Weights of a small transformer language model: LayerNorm before each block.
Each number is 500 + 50 x the weight over its row's rms, rounded and kept within 0 to 999. Layers, rows and columns count from 0. Numbers have three digits each. The size before them is the row's rms in percent of the matrix's.

# layer 5 attention value, 128x128, rms 0.0523, rows 114-127, columns 64-127
107:508484497528512518467546482463480573463567410495419552528535548663543474486455418517460465491566523446511468505397541498429500540474560505493498544470554503387555491512461438510481437515544396
102:438505582492460424548475585477512556477499504494452558514470455594595523556592561502496490525545528515475531469444460494535488458364473572471540504485483522490504533569471509525563565488460420
103:487367424467503542544479545484597521458560493547408462487492533518510547543555576473428489473470539503481541602467454531514499537509528509464516559468490491551379526465527526549485523440524490
100:521521479565517570498524574550506563433514515508556550474535526459516555489517429538502389400427556493544491451470422465502520498492482467411530531575549541637537460512462532479525572523448508
101:514526536456499572429454476432500453586523508476558542508549533492541388575512518518474538514470469490405550485462483401513448519480566421548413493573511447550513453513424463486654460449510457
095:511456518518467616544522456492580517446501500507418472475538470507498479498389483550508620405510435485560585431532480473441490466447452555571449477557461512478525475467507398600594482514419520
102:599440419518526437504513548531574465529504463427488423489525460504582507569501486473492519486480496540521461451541520478469486571520584621514501491470523453528508498421407469455480476555454428
102:415509464604478513463578605505439522490450548544473552474532548557498535426522474510471453485442543451486443462588504476489517421503515508481471490484458525476491564515492544597544470484561392
101:529516499363510601570509488483434416473478399533595528500603535517428545460473595445511563496445593441471523407541502433435539565497540456502519467481463551526463473539527509476510509507543509
099:564504441562426487615466554486539495522494536476498500425586539529450459540502552563511477487579501458504532527597472437508437530606505449499485406485424418571517474596498494374457551535500459
092:572522513453470558561435430590484514493510612558511494503515557517554481476539414524508541519509519515452424515467473511432474506553411632395550516520474504501499489462513588474433512594556582
100:452547551554508424472488512507444487533520504474444513465541515452386494565525561519476546522510452621476401477397453525491556568566424501557511543562515492555490439437524432504505490481530394
104:480464477467521410588427593489482457495565492544430468513457442493412481437473528560500577504477498519480511473535512530497594567421472457502517515554452618508463532573457425579520591486483491
102:388530485568494530560515537386460569481466488534548502530548532425522557444527468419486604501521470453493418450463492469510520568489435482592584526517565506565649532479546407484416409509470515
# layer 5 attention output (transposed), 128x128, rms 0.0688, rows 114-127, columns 64-127
105:545428500446501485458469538461398427451446458551519449468423515456461381511578565531470497500539505456435521460584521555469451538590446412501440530530476522530551556496533539427539511529499523
097:593461417534502530534520440419467479492469523608539458441569503468457493465421499551503638545454530584541435521462456493469556568460549435484522530438452521573537437534570569495552462463497551
105:498479603599482508438574541460423465494470538563473542504520496515553455498502501472523499487413484496450479505481497478513536494503503464477551569505492528546470528526549533469440544480574510
101:545470462575545359534480427574430478550496386518445541455482453420516475548487468513580510545478508556494460542474477587542574383525534446508479537422436545567524457582520502531513483545534513
095:613485537519454472469462449503481516432372485572502504552476488521550475478496550505563511471441548536497501501494539585565496463421567574454523496487474576522522632494490467448427527444482656
086:502439467562494479526536485507463483493404530386500501551591496543459487487549562479477415503462540530467503511475458491500454519478531457482399460498493497542515544525457597522478536475510515
104:528448596456448532470539567554490480444395493414441498541508516506393463473513426484499472578615542532502529512474497487548443501542493430533461546447487445528524538613473449514444551495488536
101:511417423581496479507536484450556514457503497418493443409557474395461572590515513475492467464496441511557476413526415518512529500461466511521526552576518449509515521547490465414551529538494442
100:475506512670423438575462541554490458518489582503534475477521372494530601503533475543534486517525458494457462477478506545532501484345529474499489510511479479563551561507599487468485497425496605
093:524485595516443475523457506507446468482484435451488489495485579423557599474512496534525630577496555507443436465389564589456541532384474534494552508500481448458477578560542473515534465463519437
088:443476486553424511495503489510548475560489477509447651447523463458428347447445533543519562550530512495556444506485517526483580495494503430409515503509486492500528593562487412507515463462472538
104:396485501500436466549528501498544468490402566435551409481484517406624500492555485420500595455452561550500501550496510493592405488438534520453558455482550504483453512527537516571423544454534522
100:428585463508417532447468473503501596493379572460597452532428600556537610565482486500538480504501559524507508414477479454504559566506520473569512464512476432439447511539533569499533534504498484
098:571450488481510555461510514623566472554519502414534516423542447458441510616510509531544490482471428496414512615459485418456439468459498556445566539438415506502505510499547518493545557551553378
# layer 5 MLP up, 512x128, rms 0.0989, rows 0-92, columns 64-127
096:520491546632486503515509472422578523530557434488494489546520523501412470524552469524517426499386493534477509480474513464574535456529450578557550538494566533464522547598459463437495448481534513
098:437499441530401642556489472427541438401569448549549461499491571524477546571489458521510485468493605495480500503520490487509510443595482439482475446509502557481476471455535398539440524462624548
104:535571507483441553464444492486499508543531511613522514484430454444533523575484531486467471482551466525524501522589531504535539485541506561508535521494551484515470586607494556547483428457577586
099:513557471499537446409520513536518411462575458488543485477476462462512503500498575483554488499537475374426506566585545400510462516468522454507526497586512495521463518530347495587506486432446492
101:522430445479497572529465418500494438469498425483640503476497577543458418514573453484509466469504551491466504449494520529621491384611406378580494496465468500507502484529472550480478465536529523
104:379510424557430551575383475433552507526490480437464589524437469470537512556477398488509527516438473474460521571559492576528530402507456570574568505523542534469488556487484510533495380422507464
110:438466477589431526495490575493491507524610512534537429463468557446477486452501555557556536473554497402524472494588554534541474505485517377605421565505581459554408588519506449512511503431525453
098:488441542533491460509462480438542424498621451498502466579458544460517559542542456537561568533472599507451440538598520483539517480539386493467458556501487461468489541479436508503473357381521528
090:497412424552477420483464501429489535523594398579504560467499550475527535527491517512531483457464436463496476434514491532505468489599503519538456571502539544492380672524478505432495436441502479
106:443528432575434569479472490469469373482563452486500476514403626490418491475569497521629474412471633532422483440519561534575524507534426468474424486484516436425485485489535442474502480498460493
101:591480517529427503487472574484585455413572439499475529500455457609370570546450542636539488521454502494465559485502549452518507558470490529509428523536493477503499537479477478499347544417541530
098:417540572449459594484516509501552579461488466569523430554496500490390494537459498521598477393483528501496471482553553563470525546483507463582480531439548468486505553497508419555520391441564553
101:564519490476438419452485523529478467492594539490610462579429475508491598546527534581567538507496477502501532491534494457476539520468546523442375511516516422601460491448497499642472499380510552
096:410547542599429438475497538500520447571502503589498492469450507499480530561522499550582521476413499513493495579515654512462543506438500401562440511512638499441413528502457505467472483479551572
110:419526476595427451497525509450508418469524426397497393561483423514487445634528542553586437437480506543459399469638507539532463458448471471523486565542533524471506557548426562544536420476500447
092:483470464464527448451493506542471494557549432476625558592563499482500526485475481491517557416478548517505490456634544505600461517463497471539548487462533527516437499478480433449517550489416543
098:488540551545355538511429451453574508532509418453486439410515501468540512514467479575555500478505466495416545550515486526563495478524407451592420522523518506501500498393475404468447492494545496
090:379520443456496534474427557511491474472447496546507489550475445457465498560528518505527558501553571558417556507510538506579498512505532466444537482538495546559401518567509483574572454539509533
090:489472493488521492444483485527493559438500553525624410559472483563506410508480438607545544475487584443452476624603561493536499487450512553442505506510480550549574538491428478510452485472583520
094:518454553651484562474525595462520445470596458535461537581499547506378479596512520558564458490415521565432522494475566482432442452538499460514512599516567473447505579504453552383504461459548450
097:566582515513443534501381438406507498462522550491494567543459528501483604555508445520625450417483463531525457500502536492459495516605441502427499503477494584455415511482454429514448484474505408
103:457456355492523484552426373418542472448490405488552408552493490548440433488579454495517512440509504453469459447544497498519525507452532519484508505608477481512506526554534489558556534486394573
106:521626436516469472555451485506515444635546517557505492485460461437529532484503520448505500546482490545479464458629556481553508429530486473548455594479414546552399552495448459524386451442568531
101:506539483599493525501432534521516471421583452559555465520482503549484518479481533571547445444483469475515501508457521477505502550502488488573498551483466474547432517535480429546498525521496500
104:425541530507456547473540552482570537542500502504612504493519435473452537528482456495527492466442535547491445538531532554454542530565525520508504552425537488531360571492506606488514459434522496
114:462605472478486547491496488510515440378416515574556498509487571468426423467549428538516448489419565488444450522418587506548449520585517479520449511456605533495501486603465496556520464505501664
094:457542493545490503505517462411487473441492509543612440553553498526397507432431441453527464492425561531459479609521528583490443453494570491487521531503496618443440494568416503593522593425534426
094:556541458490471477562488496407558535533557521508434442424481486560453493460505459538493367473397521496460500571571513566596522515468514516495417558574558506554555480535487576563450464484513553
103:510560475468520523508495537616540504452506494526523541511454530550503446547507467605507516434467467499388501477533580523530629544486435513490530578509670510429558523494467519546480432556513486
098:618570477495471554514440550498571438373513478624495539496456482520492545547502461497554531477531469498479510544549484450484533543568519498548474527480525519487378503477367502503457526428562405
101:517459398611448495498374475472503422492496451455522518498463573470546506546476628412571453499560493406575461470604532596539437466487477539429518514485604494506527573515532426438537516452507566
091:419505498487515559523485526544491505511500407570595424486489479468443514472472488554518463344481459471518452561521515510511468516576527471515554493496478505476478551589517486397589481495615598
094:519425504537489505568476417419533452541525427515486527601519472571413477570470477525526481427500534527489469576636520553475437507503425532455654566468480508465528620647539478500510491546524506
106:503486459575439534492542474447515477502546484507486479490507427509495627581433541464581458505499384477573502501527510491433521540523386547477444671524514573503397595534502523505431532537530494
107:589525477499424552470507455539597545493530579476515487586482450548420534493504536520610450475476449467478512520547477487528497485519521532571425589649503579588354578489493504535453459480486497
103:594543459495423481513420445532589432429456478462503527559432546539424511510536462600531584465521543466464572459538515462528514522478550424476478514448593523447599546425550535498431423503558524
104:505437476547504514432441502561537482495604447447575369457517539462454461513486575533557496477561539457457497537499536484567508511434494491475425532544557498473502458481456463628483530559454486
091:507493436491451468613448551520564540553499457418465408484545614379574517530565621587507600524480517463497535548523542548625459463566535458517443519436536484401513502525419493485462529523580559
102:520504450588483488517426498478496481555545467450518544519449468518488547537535431496505521476498471509451514515522480430566556462485503533527570561593391502586512546429567368509468521474430537
101:373474443569472593625400548524481394564562481529491392502461451541480530512562474494543544491488435462516540437499528571562514423506417522570463564517536436545447505472531480513556527510489510
105:444507493546444516607479503493507363487546481499652526458477451630483524508504438553553438448465591467430433464505522493507489452476473544504448507504588511429547529496459440549519603500506452
100:513541462588481426503408522500494493403557503496441455446432496470476498601484502605573422520465423477488401562588474510550447555455505569444548572440453533469504533496479430445514484422547528
108:472616498535451539469464496470589487522543438442517526454454466515547494543546450559501446539457543396421452537538529408525453472551469469599516534429527606495479539503479448497457478478454462
104:555673482473461541498470464429524483446497567434479527548518496465482540572493533516533484496445442490460426523531528538509429514504478507478616536479479530536454526485408443549392444504450427
097:478515539445440511457429473428464560480474486545465360572504518441450466507539444527542463434577448579474463447454531612566431519512445437577503553546488545441487635556493433457566487535499554
105:485632454452492484526408518489507576494503436505578475529432457488521542467539445562490530444530437419471517413498549541546489436567546478484556448563529485421545591560499528528559532414610501
091:550449483547519574466508475482463457444466497584516410528410521524510424516506498586498602538490443491511486498457530434527584537529576461431452508480466477468476490626596463504479432449530540
101:405483454554517563464406407481590487472528397486502410528539595513539566544502491475535473510411436536464430502442523461447524427463473476516480485608472443527453516439500447480485532522555439
097:503572478549478403450422501448497524491597540525534496458530430496592525510490495500576530432464413540491521540476508562468551456522479523472547458535573533502478552450440459416491568477520435
104:530617427455461518481465468461497521434533434524632411492430444493506497502454490516579486430522436493474492554489498593482576570471424494507461517471509589454451530428468449628462480507531437
097:438450549543500512548539585499628412620521434472534445441397476473489527538561532542482536478496443461483455451505549435537547445475420560511484511507562559525557504495510467487581587495508502
087:458506514566559542441520484494646563534410505495554504548536528519450425477502514524505508442420528406450468574465584506486439531493488438552564567471500513512495543499481483432501493538444488
098:526485534484485482570527532564464491552472521577477399538541623527419579490443589582447479475523460536424444520474560561503534569467427490544527583441520516529519536412510464529451546495477551
093:512514519584461532509428501498525498523533479426463448491540522624506448549498544558424558503536385468441537477554535487558491489563424434614429580540452530396515585534489527485500475451539525
104:426522494563473540447520516458486465476506486451619388544475496445490460535542545524502566465443419487487424519459508531520469489588413427538492494550609408516503566516377557515497464538520500
108:527528521482490615441450483484451456532532476544527531468447486436498550498483440487509419548535488466464461520605544489602527475594484477545493486511572539488417548510512585531508336459543479
091:499496445463442395556404508546539559496474471420544506559532536525471484510543596542512577504469566437496618421507544494586479375519551388467484487548530582448506554551517421557491555499433536
100:507499469509492440511454465450594473480446476432494503533436492511518553512639398506475487452450542479482497470529571440580413430482552544533483461475560534553559557593484481560469485401571458
096:469552385572389489539469526466511487467498403489556495483486498474454546549445559487591520491498473441479528378514501498490525565528510521522413520491521597513430524455534410494511541457521490
098:528474502492465513531439426473491428498583479522491500448496469397566477528538536492574500392550425547453603460520518534486508475543501539517479479448555458530388538526423468431509553469512514
102:523515493445493425518578514544484431469646403503566428549538441466467454460492557543607523449514526438473516499529542508594520519510489546554532464514545477639492473507374423456550508469508502
095:446525552540395515492561482420534482545559568502508494566427505551437512528446542526608475464515387469467544480449474506458479498508506399474505554557571467463500642562470521518437437539450431
096:484479444468494482504391572489443477485480487535589536474481486554500468535434477526517490521582584491450546510509477486516500494434520541471479605603546566502485581471497477570523466563404505
094:468507578542483485440469461506394504496598402478513448496480530446449537543600501618542515523444585503484489487496507471634465533523533469520541559510576581531535558425482494507558454446571484
114:425608505488471587475480500486557524503551451643460420437430528515511565575437566583506515508526424425479531574538598543469462443504388484516442536529501497443426551552479449460504464487563479
088:564529454506510535462460463487569602495476465447563568574403499452493446558572365450560516450433510429473558535492592563474525415451497431536553546515458440520568590576527548579427424468461481
101:499501418463509440507558427492443505402561479530579458431441491437534433536439532494562491525593468537435438522469520475514584504560539447430497461489604571555417531518430572561514533473500528
095:426492508513445446470442607475466465589464547422464476516451500505457536478540506607531481433460466564464523467426508498530508506513422485473455567595526568580465545588478502649439497445537574
097:544568437586513552552410578445577534506562502372537522538479550512451432473450446478508516511479498551492477482491488491487401310490480411518480458498508512362530541509487503569537513557438472
096:483510508547507529438464514571465439516412518513594431544507415555408472495469546514493443435488659480530490514498536528513550473499503560504516492455499412525496489605498426566500559506473433
089:437482578549497374469494485485462438428504379489617503494417481462491463499512464520580507506542414461505444434448496509497554520540460483577469550421560485471414552514501399508432415406562535
109:517527438521465507467541475587500461454555586577556498479405558401532564466500506569540547496499448524436498517470523468430480500549557457471481563530557545597399544513482560564452535548562527
103:572476375559516480524433479557547507558460512473498474456567526560459439488619495525445535513455488528485562528558521501531536420450460492601543492467476593520464549543499558542422455506494538
101:454561500493479456553540523387525390431514483493522488501449514532459552523501498515531503521427417561481442480564504560530466477535514454461503610469580579456335519422483623551476405489544511
100:431494515409480480569550520476469500440500546620541427617540510527351458488453438543554524466457564454512486515527520500487543575409385468474491525404518530582406560545492476484463538456590584
093:399521465503488556444577563491418406452494509502531488582513525535457517464522528597559559487530599433472488429478556575515553461484515483564543486527500523517421531552479368577542492544461522
099:564479523480515434427427590561562408462482475479609428536493487487531457448533459549498541550444572435482458459493623483560507512507469491572406512504554469481521481513491536510465497448588491
085:439526471527418443502484513572608469485527399538583523481515589505497507540513428556490564455523483465446476421498518467500500553570564555524476535497527494552482562536451475555487434471554586
108:445558442481455558511512485473539493461502448524507543484414547527454523561586495536520510473416566579438480441615585523565532535529390483454406573422499585480509541500418482538541524363540515
099:452580475523399574543562464553470501454602534603488428494521504474412541432512499501511500490463488564432513455561530510493522563526523528495543515619501478533366490515433532581429420436612590
096:499616494590463548482518589480548394435470493501481435486506511502452499548452495561524477534339437518477471615464573565556453520568571508465442537456589507477569491475468594518478490439550517
099:455587428450506415561380552447525503510582493469530483565499475602486521480548513565506449437443426443549493513542523488575385493516570479504512501546518496566537498530484497508535550474490547
094:462513472604356532606453564469495540498630472539460501477556545478503491547477493587547517458446568477531506578572477536500487571523573475516449516507485533400554540570510491482425512494449468
090:496562497553458526495504572487546508480528486520581463476422514462538464494487483601542462460588516478379559579552499438491531537491469442538442535507571451538494510515433503547543516466474429
103:499689523524455506505480459481464465497555532430430467537418468577555507549522572443506467484473468517427463490540539404523523428530437448569506474492479528484454544439500427540460519432475470
103:405550513474449484465494390468482547432465498513522481434516477510449451497449515454575468508529445497412457558543530548513578484577511535503451514450549522444362533491525508549570450431546498
098:534551431471511567507459441511458549517494606493565508534505514487463449485522477446476499484546532444477563542561536505522466423466477450547533511421505539514504522487400599565454419553538535
087:454506439485401561499531443415497478424520411573511489521458490556464567508620520461529490435475365524499451522512476509537588551503452387456479492483505435525412504574532477460417473468543522
105:480502443534466537570536439521557486433594378530495519599487475456469433535426527478593535459545493517480519536463520546496489413518522302586442550512596488525465566512435479500457465510526460
101:481591467540464568520486532486509574553530535465565475473405462435563535542514455520549492495510369438459534461464520586510462510541524519604444521505522497426336539474420477487501481542439485
105:540518492453479516531495551484475537450538506449441489530413479622455525498465511623539504443383533505449527471560554505626466569516466548474469484501512410449530564449459463517375552410512585
099:468548475496536483562467522502527599546508514531557474489437550566463501575466457569499497533422461480476548533508631585511448426523493523505497530402505515463561482533536469523472469455416494
106:458511445559448453508450509567559398432572452567592450514483478570449488507535512514535469454479500571534464486460536504532555483422415569482406512494509525558519479446505471561501494436510498
# layer 5 MLP down (transposed), 512x128, rms 0.0851, rows 0-92, columns 64-127
094:547474480482531661472565486436589515516486460388530499515468502450557513544499602504412452582531577449554526537476521520504525496533502485456508569513509461462459446482489549537539447476492455
091:541486561473505428389500490474455462584449542591468497452553529438509485460563486469504525565537561459424480473462448472504501440484477526557573604466445566552454533579429529467480438506492527
103:400479523481526520484549484524518547559529510542451476573571456481550428448495404497456551470602488551576494485592523447498465438460479495572478547627432509427447458568464498506448620472465597
095:549433460487535458527557490470424446476472465539489549519429509593479552468560521481519535454524377456500522440432478432501581600561493436480474497421532540448540492480572465475531383505559527
101:469622521490431464590407494494431575443508506470498647506430491505446527452478524536494513511537456498501460444547482485518498528446501418535463551332497507453547459501465522494529474470482562
115:522362545407463506483548395493436518521467641471477478516450496462437449455504486572532449547564414550505525567644499474583439458484483462591534525471467564430499481537490513420515419508492485
120:477469507525532492501460553513507503526481485506603538507517522572510458464496488495491489553484496563547496505524537473565429404432509437519555580454516527527407499385431468476553611515498575
099:503506507503478443551492480459558535392350431486497509363393508507434563452565537454553496471501522522439538500495529513502533519527364547564581551467567537478519530412532476439508573550624482
091:488566486566518486436471584431456626585457553616492440508554611496420470532477436433573490588518591484494544384482567421521517481380609493514537476521466565529420482519463526482539498462470460
107:539504368490534542538549488535497570558506412413454411501489506469409474471504466518554628561611439407467539588474539524494501522512482527567441535429536525430533483528479527499430396543497432
099:471409514506493538484548508494472463504505551469542565496555448520534508438481541471483469499495516477502513463455557593533410472531518595485528504394466505506527538470463520510606515496455458
097:375505500529426463605469515479544523555523579476439483575527504464550485595469471521491449367482455499501515496532519504533533432525532500571601470477514580519532507489581507539363479505537500
096:515553447489424487441457609457566509570537519534532570595526433491514455495576560516553559534525629542558461431523504508560572452531508482486419503450467536593515492487436493466526481432593460
093:382488454434503440495394471566491443569493475505563532610407552507533520537515525518546459462460432493464466458548465555536452490472445505594429516531542510556534501448436584503425511594491526
110:528505473529498508579566420596496478435421497361510509407447432421434446446514557532559575497488469509496491531400504538566438487468503559544443458432577472565545402436468587468529449552479433
091:587429535425504401514482560505470525507475632524441481472508520523491502527479529583363582530453521567406473484482518509495486598530488480569496421491531461569505451540591450485527525428434533
101:452469491479571518528581439447515504489438567536540504514546450487459550406499517525500487547502484469573539437474533438489492606406496550456438442547488496542448590598520489471566546528458508
095:446565444523574527524551526494463490474487495530597525572489517477488461434441495586517553563368464477450529521510512526487518488503436456523441462557496501483496516425519493530426518399540486
088:578393513512557515478445465423617523480514517609531459508459503527418584423512520489503401465481450525510431481528497441460589534523516454506415613472460519670430513598553431459486529485453445
109:480500478389568516476518505481471428478497495531512447465412545415450445475513506486497571549597504510527496510495543490413426415477416515505594541502550513600515463519648512515488506572479437
101:540516458415437476473460543399510556446471505542517542509434493489503528554487470499611532526491607600478538492549522576467509533516506503550561561487517415550379486547565482472507447397497475
096:492490528472427521499557504578404575446538518577435548421482606436494582524530481481600509479494491555499583497490481495486480480600469538485502523440415532532456478521482529554536512566430461
111:465467514547478487521435482478463474557445487580484462424530486522473576493448495553461591492516518538571545526445486401518398421543468559536540455429514548530532468569555545532507478462642492
099:494478525473566531546432450520546483551435562481398513436564503604441508483481431486474476449400448521477520552464503421530586525466523441548550549430515503517544458537483461422492485515558448
115:429518530441593462553535521455491512512543454407419547440430537512482503524436519460530629489464540494521521553510508542509382480419512601489527612512558487523512449441464526447566486464469429
123:468549402537547536475458475534415587509482543422493525446535444506535503509482560537524536458513508415468478542505482411587492492465548592510547437482574534501516488518511555525531515521503522
096:534482463580612511572490517543382499536436525446452543453538483534480436554530471477471546497515421512502570570518476477514451445499509537527560484431495508395524498548489524462574468485454456
096:489536465546453481449567461536534485522522493492532383433458503506495530513404569520492597478465602586521432522514506498553489533451457446546341526485593477460521395490398468557574476520517540
098:521507517452503494575526517554524517595421493450520448489524478506617475473550536453540427495432536493449627462432548445512474442430503471495460489492562602553447559521622455545493485419529410
081:501443539441512482603464488453626438560441546572460526471496463574449497445559425460512434440485583589548505497554479427542455567471568466464585507480471562576470542580540443480529463463519464
103:464422552557450447515530556590466443484481496490529475497544481557478502568558517513509423535492522491495506590537556492548557453511544521562500426459525413502514451380512360473482566466477423
087:533546485419472503494471543471483474523507513551442467519542555514521494495463524478501487539542488463446539392501486533505516517488414468509540426574491489398521429399485540588460595533531454
094:456595440521453493508494477504489539491506504517494539448426460424475515456582459493525420526449505539467556482436516516405585501507441519613448442505483515550517428514477464523484641539404471
113:521448457505529582424590495548491441588491528609533481494504454492568552494551468436490401409508449469647508455497471527495492465492441490447506520504505496410489451593497459517661472494503490
102:504514494441542485498545421546627533500443461479489494509552496462500501495503445512519464499525441498603513532473446419448509534488415504487559467430569547523574396478479504514539472501474560
104:590514467526541621505524527542433536536468560467533521372483523463488500506436525532526528554638493460519561450402428474520441473472448504486496557465510474413593492535555575474506486524519433
103:526443569544557456444582515622436511521569514499543476446568515555590428521467525441511474552498481484599520492544482613489587379468533500509433563515542556411438451540512527521501489490510491
090:503524517502639500481555493460439440494593461549472521469447480596474516464479446495477335484494509509536481436479540500401560567443467525522510498540526519477463486507603536473578479530478533
098:481448517484490457508565492529503407524454399514546487444479454550582549520517616451409489421444566516415498516433475573541495483525491524579462497548440601563465531544462509437461472551488478
114:507535524477458408520412506525544439519543525495529429460438468481586480507486514448644484543545443487535492484444626469533496542422487547468579520557512493521486523493504453562487444573545434
107:530491534523550496556516481617443484555503554537580462522493461532531510458361420541461457566492494468568456528519538507473555448431609598454519512524492476409559516479467512404447476505483455
093:507472474399564583557536478551529480489494488493460462506535491434527503496496530371445534465496577580601538533459406432509481484526475453531502425470511533486491413427513469564518433514456521
098:592478475438549571458511412487499586505554427489445523562551456533572510480524496437510595478503437539601510574511479371514463497476470423565553466533461545495503462515492509539558460532531418
093:513436509472566523449525512488576496426476613544464505469438551458514528536523492451486475425506512471444528414417530498392477468538489542553550505504465502509436486409406415492537552495449484
098:510487488445493565482567407538568512553516527511472472553572540447509452407519480534443570519529605463473494528554498459494480451477542464453536455445492551519503549511567397504571507408458454
107:550476510438502500528522476573464388449505374470438576510420541593495533441541529520496459563466481508604510448544530485493464523529527518590549480421519488451600503501445448514553487427573408
088:503600427513575466543517528575509607478532543466493479444508451588465577504511487532489468532468495562517512495573555603524524519463496499512505505468578509458425409397449611540511518520395512
102:514428597442516555448607483579407509525520560510402464594533578590516510503528479467556589610501538517505532509507489466368590487468558519551516487478429397492447538452462463501475538455550479
096:523447511578584486594451546529500495471447470541415577494465477468535540400413579556443527508372525459381432522455503551494511523502493469409577512488477567424547455441492474505484468484576460
099:465493465484501543507554440500499546541465484618466554509520481407558490557509464514537403501551618498552503524537459564508417568461448521510548499477504561532400526546402503520494525473547480
093:474531534499468572389521529497491522431493573496537501461500532499555469566597425517411588466500564507526431441485462546506511541515627530532472499379539475522388509472490459532580466474472580
089:490404517396447573428543529525517529484509489534401529497448491564486557486483490510509537524486428513469514496569420440481653676525500491466524454502486521531510473547523482487432423544540515
093:513572502470410494561439440470486560504509512481519435520516375518499475473472491489474472545552508537435462570563507455495535459538546538395518394482513537475537488444546460469515448525463440
083:357488496517638503483471581520486508525493448442532557508417460496513459514480481500576482486567522559473480511471429537428565615452566502465523435497466444547524547425522472549563602481488499
104:463421563431527600506496512511525540461583514405465471423378461510440476522484595454518462481556611495454461505457448489522429379477541485532503518559503545502536418485498525486544556506452524
106:502626558445440556475420442543510485505460493462512462464445556589470458504561596467542521416509565463480544514483546485496492536512549465544473442444572464554521501488451514473533629432447583
091:506480493476567556449539554523471411520513441509555473446462505447457528383424494484489473513475426576559453478492386467435550462527526481536496518450491453523554507497584534485546523533567530
097:457493494464486483481511521496448458543430421412490547471514515461580465569444557531487449608501579479573505492461422572533561436505524450538580510544459560463473372475501530482432514508477517
091:474495457509506471391518503546497496491430501474516430501406436538488515496530478451525474561556488528513547449585472507506556558505537535444534458458557504431512444509459503497511538402441468
095:450405540471470499525525519509562494473447500538453516464492569400601542438478566533442461548378515478512454523428389460493458509500507494522540478502480540419537458476504445527474534465445500
102:575456417515542487479516522450460515390513528557520493475424509490463455509502537437463543514494523500532508510512624429538500577495433540445483505505533434421578430531588501531458488387460544
098:465477437499479522491538491677587440610486537409426565538475521447510551513520454486502475492437527500518485552432505534435449428493490477463469526516539487437495519466499534514528510489425551
088:521541458484551382512417592496584445572485443501586494504593566501483553526520521546456426456496563496494563436514533543544581522436498456437493387480465451530459489496560478476466492468460509
095:586387415454501549546513494451433628472443489617447464503488541512520520528513459451516497437550530471469494542495443496381508449472459486501399442496474565488535508429439470591527548470502589
107:496496587498612437441544522524521382540490600504506504472570525530557440529430556516442503473586398471530467414434519463494530345475507531481472475518470451488511512510603561504532577484461404
086:445424513515535484575555492397521539498498431560516485447461493481554574482528458573511497552498511524530504479299478538561502600537505452462517407464498471487410358489490440460543535560530554
099:482485497533582540430497474402506461444445453444504527505458466481543578446453505472478500487551449441554494477486530476492558522536502385417519494443394509554489465535586412500535614514542463
090:492538444439589480497445474518380543584450571468568400537556428547453473523553507426479545451528555518524477444570575493518434436526511478504511372477543387482607436510469522431515537529444615
092:475466613465512497433500515459550511466544463472598515514508425442506529410457471489520530544550491490460510536615507475450522537474466555472569501485457524488544486466453527420506482523562476
097:438496554378455566561453479457588441464492524444491417474515473407463485515427469492417522512514449543440540467577500590550497576603481552506472544529549527510554497549555525439480455525508533
087:532495428534590527513491445525554543502436561588479582548516439459522436536444434571490598486372465475475486492507469463536502472420494486505556408538436408561489513573528479503568569539466565
097:437547501558491446464503540552531545572464593504627519552446540514518382466541462426459436515472465475522457593446471531529454545494515434449590496472590491540568428461456461574543556547550593
102:426535506468585560547575477500385554504534465516435541594464420456609490457444458586460513519514508556510515466507419557397501510455519492564498446535526508383557491533541456528581443467530488
101:479507487504573446473562479446522510451526548570499452598452576488546558544456472522499469442477530556600511535522386515548499462489550435449528558499501471450393397484454547540488450530511538
099:475604482570494475576440438608492483533474497375487452500573459575465546425467519524499536480467390435523498501523565487486488477571548573498470527470532452466508402453496574525551441451444517
090:570463515449524448466420517508500493452483510569434543464526512493496597570427533515439519472493491543502473479555480616490542537439452518482504562479474442530550513527546472486377472492494460
106:491561516425563490552464444441501485618513452506435531571654469517467480467591474463435547429433521575467483482504435522412593588555465494452482476495481496486465538464487434417504481477459482
093:542541468470435439505421432519520497505481439482496421540531522497408531558489504550504557518493384529497423497525570509437508542583408540516441488482418557456445565517562444513516515455499497
121:560506528486553469482561540497515538511566515488427415433526574497449652437395478489491355490484515545536455553504472563480576540488555480471471487544479548427442485550576501456437479462491504
094:477495594474570484385548540488605440475527455530358593426559513471387487532462443426496577451410558541574510497548460511458490512517443568511474514481505489448497443481459423540571525515533548
097:514504494417637474474546461487488504603536474506558527505556484484527623557434486455439589480564528492584593501577421512491428444517475500479570582491498479520459477582466511494514465526479481
103:512494514457584478483477465622503482591467508411491469417490581511534450442509530488449566440527544495557489475460470542529491424511523590542472459442640488544554440605499463524540499427497513
093:583588523551505514528478597596441481537504549608598531531543469434555575502555484570468457459556549478471556448525473429426513506560420432540428500490511546512567470520477577449542443478472452
085:490491454456517507550524491511496541526435553559419535453497542519555546481434499513498511478426537558529398516514447455506532484468547531470421506477496441558499433580550569547448462446570552
110:520585527515535509430488465520492469500469480603455435503493555511449468406391490495553511434543479544515505571473496490426547494479462535630610535521442521462517531479528455476374506559434528
104:490434588504572435567530500475532462598582490560546543523567391455440492536471511548465487524493496413471459485506512562548487528533528449447404486410488411516527515366531468475562442423505557
100:482475551552557539580487537460529560546399462527441495528507510524563422552529455583590503572486511521569488462539494456471500499527528351555518495456467526526377533457575486524473508542443572
084:477521579492532439523451567526575465494512615611477558473536502486534504388481557494362531603425485496566474426496459456526469443520491499474469529478490604551552505535519483430547531509547468
105:546422538466593514502473452475488486563422467463566512452527569472584533584574533498407508484447512491626415418502421481541550482452470503518551524502463520539480495581433519517499613583478554
105:430505482446427458527417474490525455436520517455506501492469477498439474497527503463549468455454483521467495465491528474541410395634400458467420486580481507541513499522430591507521557498453590
109:425537440529603483477516436501547446537568547374651445542570567437456526427465493473444547475459494571502507500504476449524491475584521512440437442433554429562560430466593476553516537478523446
097:525395461523427462480565501444460480552553479475414507543554483528570490525584525435556495588504561527546446515503482427488536536493473463524567513510481622490483503528538425512401448479555462
109:513526531467516538476412475566521469513508490628505570575468481600442530531508540479540527573550479436475590431522529525413489508465492434395459549495436538513447526487532477529471531374479480